From a checkpoint of a small transformer trained on Wikipedia.
Size: 14 layers, vocabulary 3719.
Training: 318M tokens, 9320 steps.
Each number is 128 + 24 x the weight over the matrix's rms, rounded and kept within 0 to 255. Layers, rows and columns count from 0. Numbers have three digits each.

# layer 11 MLP up, 448x160, rms 0.224, rows 173-253, columns 0-79
130098117108155132105068135108136134159154145131158107118189108129099139144173142144120112070130106107118161093113160142173110137117137116117147107118131111135106119133110097148190091149130152105139108127131109162109149155091091162088135097
109079166144106113136129181129160140109155101157133153112097145138121149132126183123146139140111113121137160094126157151138124098124119119141112137053139124090087153141166102120178153139131166119127169139124111125129101154120136083151113148
140125136137141108092084143086162144141129134110139163152098143108132100126148125114096138122118096095091099132095108081109133143115128135128112158158129139154143149120082125142171148152127154135119151119092127127124130088172126126122148111
125146122093091166092110175166120148111125131099153099105125100137165130160151130114175160099094143169159161154145087146169136119094133091131116127134131128138077111153077127101139116137088099150167135108125130142121125151135128106095108138
153118150130164130127093120163136106117145134153135160121151122092148146174121145109158139122143156141142087099143145148104092136193156088100094124117108156104088144122134151127127137155124119152149134158134137118153110084154073119130129095
112133081145154150131062103088119158109116042102130153109116140118117115095126144158167103154122143147184118141121129153165106172142103121152149157108147117155128120101154134113079136183143123131164187089127099150148159143092137104109100154
160128123145106117103160082138127141117113155096170108124184137092125102107155120168101139111093157136161129123126114118130118117145083094121116191125110116124110125126145175128094142130105125129121129133129190145125128181131106098146130135
059142123158172105199138126100120129106105163112103130101116146152149129123148140132142133105131136149133134125144144164101118100163110130133145154142126102078120126104094122157159136120136094117109177134162183120133120124133146127124125149
103157060168156138079115141175116132169187110131118124070154132162114122126122049158111143123114108093108111116103155105172130147099136113167112088157141132140129086095114107123103146155149125102112083164160147121151160146141158146093123139
173160095106130135115093148134126111157137137086159130131119145128164072154143144119116124130131125120071133128145128111102111162128145112104138131097100145159129148141167098079126120165141122141137143173145124114134138137108122133157110134
139108126134156123159104123110124150140122143123053097140097128125136119096094115123113130132139131104120146070114149116123154108138091149127142128125134120122119116113134124132106108114115099123107134151149093125152098132120110149121142128
164118122102174156156108102124145100082117155090102144086152160113073144125130115138087118170118124106095094127134145161102161097097146162150145113125188160122138139120133122116124116144210155115141113153124127137155127092106131119120132124
122153131116116098105127134173128162157126161147183126094110131089136116107104142157124112123075149142142135099138061110115139115111150107068166098077093106114116106088129110127129124144134099159073107134115106128126092127125092161157122100
180141109126126143145129135141121116156165104156129145140116104156160085150133126138159152207127134115158129157087176122093165132107137131127151134118136162111146123115130127088091145145133162160142116098139125093121127133145184149108134128
088163140139110153160118108136202113146170165120164136103129118178144134133146140095100105112136147131165141130139133100137142101129125111096141137126076114169142128109135165110162131099128126111142127105126129127154100088122098183147136141
158155095138106102165144171146101184190185082142159124152110128131119141144141210143105114110134121137127143126104111141136114126172148146147126142123134130129143117116126144164130123154091131108145159144149114124164135112148125179167124137
147162163152161128100172096125130152133127115116110142166150130157135122162103080114156140091147123167169109109122172133150134117141119124152116140121132096153092118106124147187172163171080183158137135099108143098134139084091115137162141111
158161112156136089123129144189159112110125122106073145150118127154147088165170119133133137127142145094135120141153129153097156130132139140168119081114104137119148144178184123159139156145112142162158138156105142137132206141175138114162099153
126140179162079126078089144156074109146109153103103165145159142113122109116133104156123108112138115161123113129125113106118153122138121121159108172126089107137107136114144141175136111114147173120090090167116137139092128149156128140124138146
117136139138113131141107093134132085133149130130125148136140073146122157163134127151130092092175136130100126113157138131119113134146138164122145057121118085129141113106092119140140160099144078122096085133138117130144145120080126148121113088
171115126094114099108109132159089132126108174133158121120112171121154105148075092164134105131111094125142137132161129140127112121143147131136131120152138095160137116136140127157113160125077136138116136173109105103121122118130089103115103162
156097115111126089104152154159144127126153141143151171151158128172156139146114072132125130109133127082102141097097130155130144146156135097136118113155160147064137088115087152145147154134133126118110115122141128100135156124113156130142118089
134140094110106137117126136132109120136100165122123098084154086191093153148125089118098128171124139136142078165152121082115169150157086105136117130149129155126167125136108162155162090128146115122134156114129134166147185135145136117147132190
143122113162131159114128141110100127146146127118116124105123104108129108120150134149126119146116132126109122121111151153127152107113171096150097135091100147127145129149139123094135104136112162110109092088113140103125172120106156141144137063
120118131127159116141142144136120079145189075131148131133133141139167127127144115124145117140144130149131129153165133151144113148129109118163111096144145173123127127096061117101073157143140150135115103168183148094115109092095135149103092135
105118135121127108107126106127098118152160132092110163091101163110113162109168110154133100136127145115154152092129108115129164115098115129118126141141137117141107152154181114182146123126127137119132139152136128091124119145140122138098161123
122143133116114134117144121140075136147156085197131140123111109135120151143124129146103134141151113094112123123081126119079122130115119140138083138129131158110129091110159113143113161096160136099116095122131159105108155105154115144174144174
134137157114113120114088122150127159108127142158146154130134140112149159113126133129207112133127144143126125182106136158116119094158132145100110129126084123157133137103147099142095122111104137125150173099138119154104133126138119103104152085
124157168123145127097068125115121114094152086094120137093078113105134112060098117159146141140118128121094150125119135133091104163135119153109110123123092105150122133101109151127085128084159137143089145142113104165135117133164140125102107154
159128114105173107104144126129139150137137139109090108117119125125136117112099123153082139159078134091133120136114117153105089144162156155164125149158117100158127133135138117106114117109120120099182144129099090162110180089159145137095119158
123126100117098150192133158060138083097129137090137132139130137125154120182159171157104111143104098129121139184126114113129137132170142152145095108116126142111131150132188121145109107125135163107159092141155136110097107146135103134114128119
121136150116138146106138116125104143091122147175144110130128146071124123145092171135145132120129127115121155097141109155169143166147147121114135151142132130122043085096181145130133136125090062122147132108151084132099098089132161151115149162
119149114153136147142145084102131118129102095139132176124127128091095139109076151125148125090121147120139118179151121143121162155158106099150120139077119157109096131094145135099186135111124125112156136097109163112120135168105143123138103113
103148124141128122139145167146064171095182137120127098118111087121141153146162091172150112135134123136124124091084106107126108104179154141157128140178128095155119123121148107141126099165125111133107126122126135154130096112112137123117118100
089168092099136147092107160108148106136159113133131097103121092103109120145145152141119159105123102118139157122113135094058126095112139091146150070132132123073148096121140100119085113176084141131122147096129103134168148151120102121140108123
121068136141165106143112141151126131099141131145127136153111120147102117159110095096134136165133119135107155133138111120130115138100146123113166098102171138152167135138134124156135146143071112086084162154126117077154114187116103147123186130
171104173106110140103139147102158134131082118105137126176149118140157148095090174144131131137153149142107116128101145169146138092158135108115124148134084128167139138107127102177166105106158133111142136141119122173098097110101124108144092108
102105131184151112136119111115130106125141145122119126095112174133130062139131145153094132130161138147067131114133141179161122081100114129119092118172087142133097086152137124139139104153144108138109127165116133111154121141136161117167108105
109126134176170120130114143176135134140127119145113129096121149092147121151079063076156139120141090122113114095144153140117124115093155124171135091110146121123106140096115164117138168135134121150145122181157200144149128118124126100158102155
141163148084137092138081144167099123145130135130160149129159130128139154090147128101115141160145143126093129121109128162130133105127149071172132130104124117124121107175133137143147058118120135143105127126159142150116166176149111133127134128
095170090120141156093122110150078118149129142166123132168103155101113152120136155125153132130142141147107172097142126165136107147112120119145137136130172144134108115150132137100136106116164139130079171146144129115110117144132151131150127094
130101112121152145120139119103115101111163117142160134123176096079131116080127126143086111143146127128117104130153115126120143094135121121112114202110147155106112182141158158120123156097127114143142109144150120176161129117176120082144135121
133091101106084133130109083130098124128147120114139123096159098151146120079138115142107087155129109142192129112127133127142114097117140087149150110146135134144113156112111164128138150123147133108123134124160111144124144100099162102133122116
094139193126107089149160096107115135138191130066121114164149102149099150137126134149109126124146141090164129132116124154136104158142151133153116106080121120115114114106136116107166065118101151122156145108160121121138098115150100173097080114
112117098159131099114155151072138126107132106119109170158075155157101146097140146129146159155120120117151089132119141114148127124159156129123074161125098136121172098147157065168139113153140170127100156116140136112091105121088155164145130140
134091153156127129120138176122112176104158147138110144156100074126115142121130156126138149184118103157148160172093085133125158196168122123157160135106120112092131133124172095145150110124089107117108086124119156098153087131144116112139159168
108134107124185118136140122120093130170133125141121103185111113155154163152138154103133130108137107123109091148137127131103138141094140119148166120152126117093083134114082100128148151137146162147108124164120154132142114126158111126132141120
109143169155128135088129164128156127116129130101139169135160114129169123098112145116122137102123154133149115168126134149089118120111095145148108153129135101131129125160117155102084171104128125162096119139179108123105130141164080092122115114
111118144097148139126114155165093150140130118120099126098111101123127127101128106182170134087140110119162135126145149100125061157119119141134140104155138133140096112095144141145142158184115124096160174115164145160154119075141136142169156106
158150096133117099130141129098126118135149104152146132108149126095135137140079133125129138104076124146110119098111132121133134113122131130095112091115089151140122141118126122129088124144142175135139149145116146129148090164101143124097108104
153153175086123128109141119099120087101131122129125142126111140128132159085119103148099103149148130137125130106134099138137183122147110136115117150069140140145102083130170103086164113141103142074136160187186086123119131140171144141114134122
083164127099063190120133146136136095120174099134088121155144111137136105127159101115126109149138176120141075094145100173162155146157161156096159164091142135148112115127119146126106115086185138160183114144130135083106122142120152104130143138
157147114137106100097131093122189132144120136146118088128162129118154165118149086122107116134119080166107170147202107105170131142131149137184080074102145139144129127122141128131120111097154130139155129116168102117069119124172136094152154144
151136132113167131145108114181122134098130118129146108100094138102126124113110146169099067133127123078141132143139113149100158153121129125089102110076135071159093155155094082127148103114111125138115100136123126089105156139098102139071059120
137098097078108137135081091137105179128128132084117131134177142141118105127130173131109146125148131096128108071082134123097124098136090117102160142100110120104139096120158121129149126120137105080145104096169092143112095077114103118172173145
159165135105145175147128134097136126118143121111150101145160143143096137139112173109143137137155125145151157141117139126169118113093124123106132101079128144185158130125085124151092115133111110110119107093145147147141161135135102090184128101
118113139122127082129127121130085108133127129117157125152126142104092125178139125134132111093124105155138148124110106133164147119156096078107142109115152100175124116122142124102175142086132121146177142086096167145140099115133121121106101119
145142143183140117151173128093170129145121117134139103139135150131131126158104121158120132131092126099113123122114120128136168111112159122184094146120111139123087109157093154138144145083122137150120149148121132098101137167127107160102134137
137105176148110126127118086115114142126129130167104136109130134149115164108134103103148124121115101117136117132113100085098132128108132120159169125138133086131109108066096169129134117152157111140113106121131155139140119157175078123135151094
096105129133125156119149144120152133109149130183154101096177101114126115144133167145129108081186136156093126127123145155131111146181130105156149143133094146107112082128111135141065136127106141126130160094111074116125107175111153139155106131
152149150138097142130153110139138112133142114096112149137170115131158117106157128165136153129168128136127132170125117136139117130122139141178153121123149139158079150186132136118163101130141177124103121142100123170094151161095156170148111135
177101156119147136152139114131089134151134121136156144156142097142170123151140173104112043113117106151119114149108090135109090131098151100150098110117146156123142158131170192122076123122160084117147128128127102132121166115114122171123118115
129146102163145127162115113134123117159141110133142150135129146108146140148146077106143169132103081141145119157129143136140131122132096134098156127103108135119135137110149153164126143134097105144115135176118130176118126130130120130110128115
146155125075128106094066130109150153139107148150161177153147163131144141104091133142104146138093150162125109128131169136152134135099176137104109123139120130128102166143152153144136113142107106144145136128158102137123106090090094118093141132
153145185086162120117118140129120138075087169159149143154118166090155111124115135141156158148141152105078100098123129138103110120088175119112097159110107119145117167104065135175137156116139128140061103093127161127118144139145118117134110124
121116120134143138134109133162105117120106114108104095113127116127113131110126077138094111179108093107140125110082108148131113102175156148143110141104122156124143122128100148152129129105130162115131144156146112123112097159148125135062140119
125161115184113127163129141155094180114102083115101079108144153135112153138115109091109138148140118090130146115119093082126153101128117099143122127092142155093144143138142113104111126121098138143118118127108111121159086156141118118151087102
134168147108094123120158149098113160136134130139112121074159110112152114170105145133117170144147087135110130135109119128108137106143146151113164155142147105092174071133149139100141139106139138147151067098124143159126156085175121128173137144
123120145165142131099138147147155180161120122113168096109114155099104091112120101126105113110115119091115118147096120139128137104105114130106096161086096103134142142158170089124148093131121113104139123139127126127110158145128141136167129098
119117169112158142158141078104147116095086126124131142117175140142162104126132137134147089076144087094145130105136155171131098093116117106083133127143176174102165121154148169127126155083146140152127118138144190143136136154124116144121112113
145096134098174126161134091115119129131112124138164124093131144084120092117154111155123154093124138109115110087089118117120158123095093092112113140081141149137114115106116127107133090111110124086106136129160170103136156135126101115129108103
133135109139159128132095185111134116123133106131119134156128133161130154122157147137157118089128164137128139108099084139142131089080105153132152144132114090107137117122121133120093132122112103120104072141151068141141141137134130150159169142
135077139134151127136132173158076145127122116137154127139109163100172134127137205133101110142137118118128134146163131156120146202079148125122129135089121131175149113108079145083104151165113092063094103163146147124096135154110148149150118149
113131110096093199116139119142132118120131165066137152137137101102114150100094164123104087126138140117139131104107145162144123138132168167145107109116134141128151127106157120103139115164088147132157105134155141157134123124109120137077088166
142095160088119174121152089090095138107119116103127122090128113139087159145124110147133164107152113175142128123124135123147127126138154138120105111161105158133110125123149148130143159114125152130144164158135071124129153117130114149142124066
108136119126106110156178070168162125125129142123059166138122149152152119102113107130177130168129185146132147114158104127144121131178149120124098143188079157155112147138134146112137127076206124173091118114145153104145139117110173138179156144
138124150153118135180135107138102104134104144089114139129147120169141177136144153144111086103125104124126142119114157165125115116113127158103102156099154127122150118118119082115135135150111093129169134131119129124145137134127136120114128096
124133122141147122169115109150130118124161117101123122146159130116138155097137136162150158116118148078113163117096142155131138150118108168134175177102171147127123090139102124146125150122099110108117115139152143106079170127151109111124124135
133106091121110123108148104121119123131140112097126155140095121141126139128160148094113129139151133112152116140093084111096147102111133135147086135163067158139171125177105107132111150123128181189134114090090100129130081135107119106125120082
111111134128117095193144148131108121120131136097144110093149145153103102184115093143156105152121116128125111150122083128096081153098092157139114130141109178127141183140123083179131133095116112142088098172125158150150144128114101120088137117
110150124158100137089113120068155111126144129163114089153167165146113145146117130116133120112196105107139094138135111135123134125137125142145132117099143100098199138141125133118111168113093125107164103113126122141155145123121092128124116097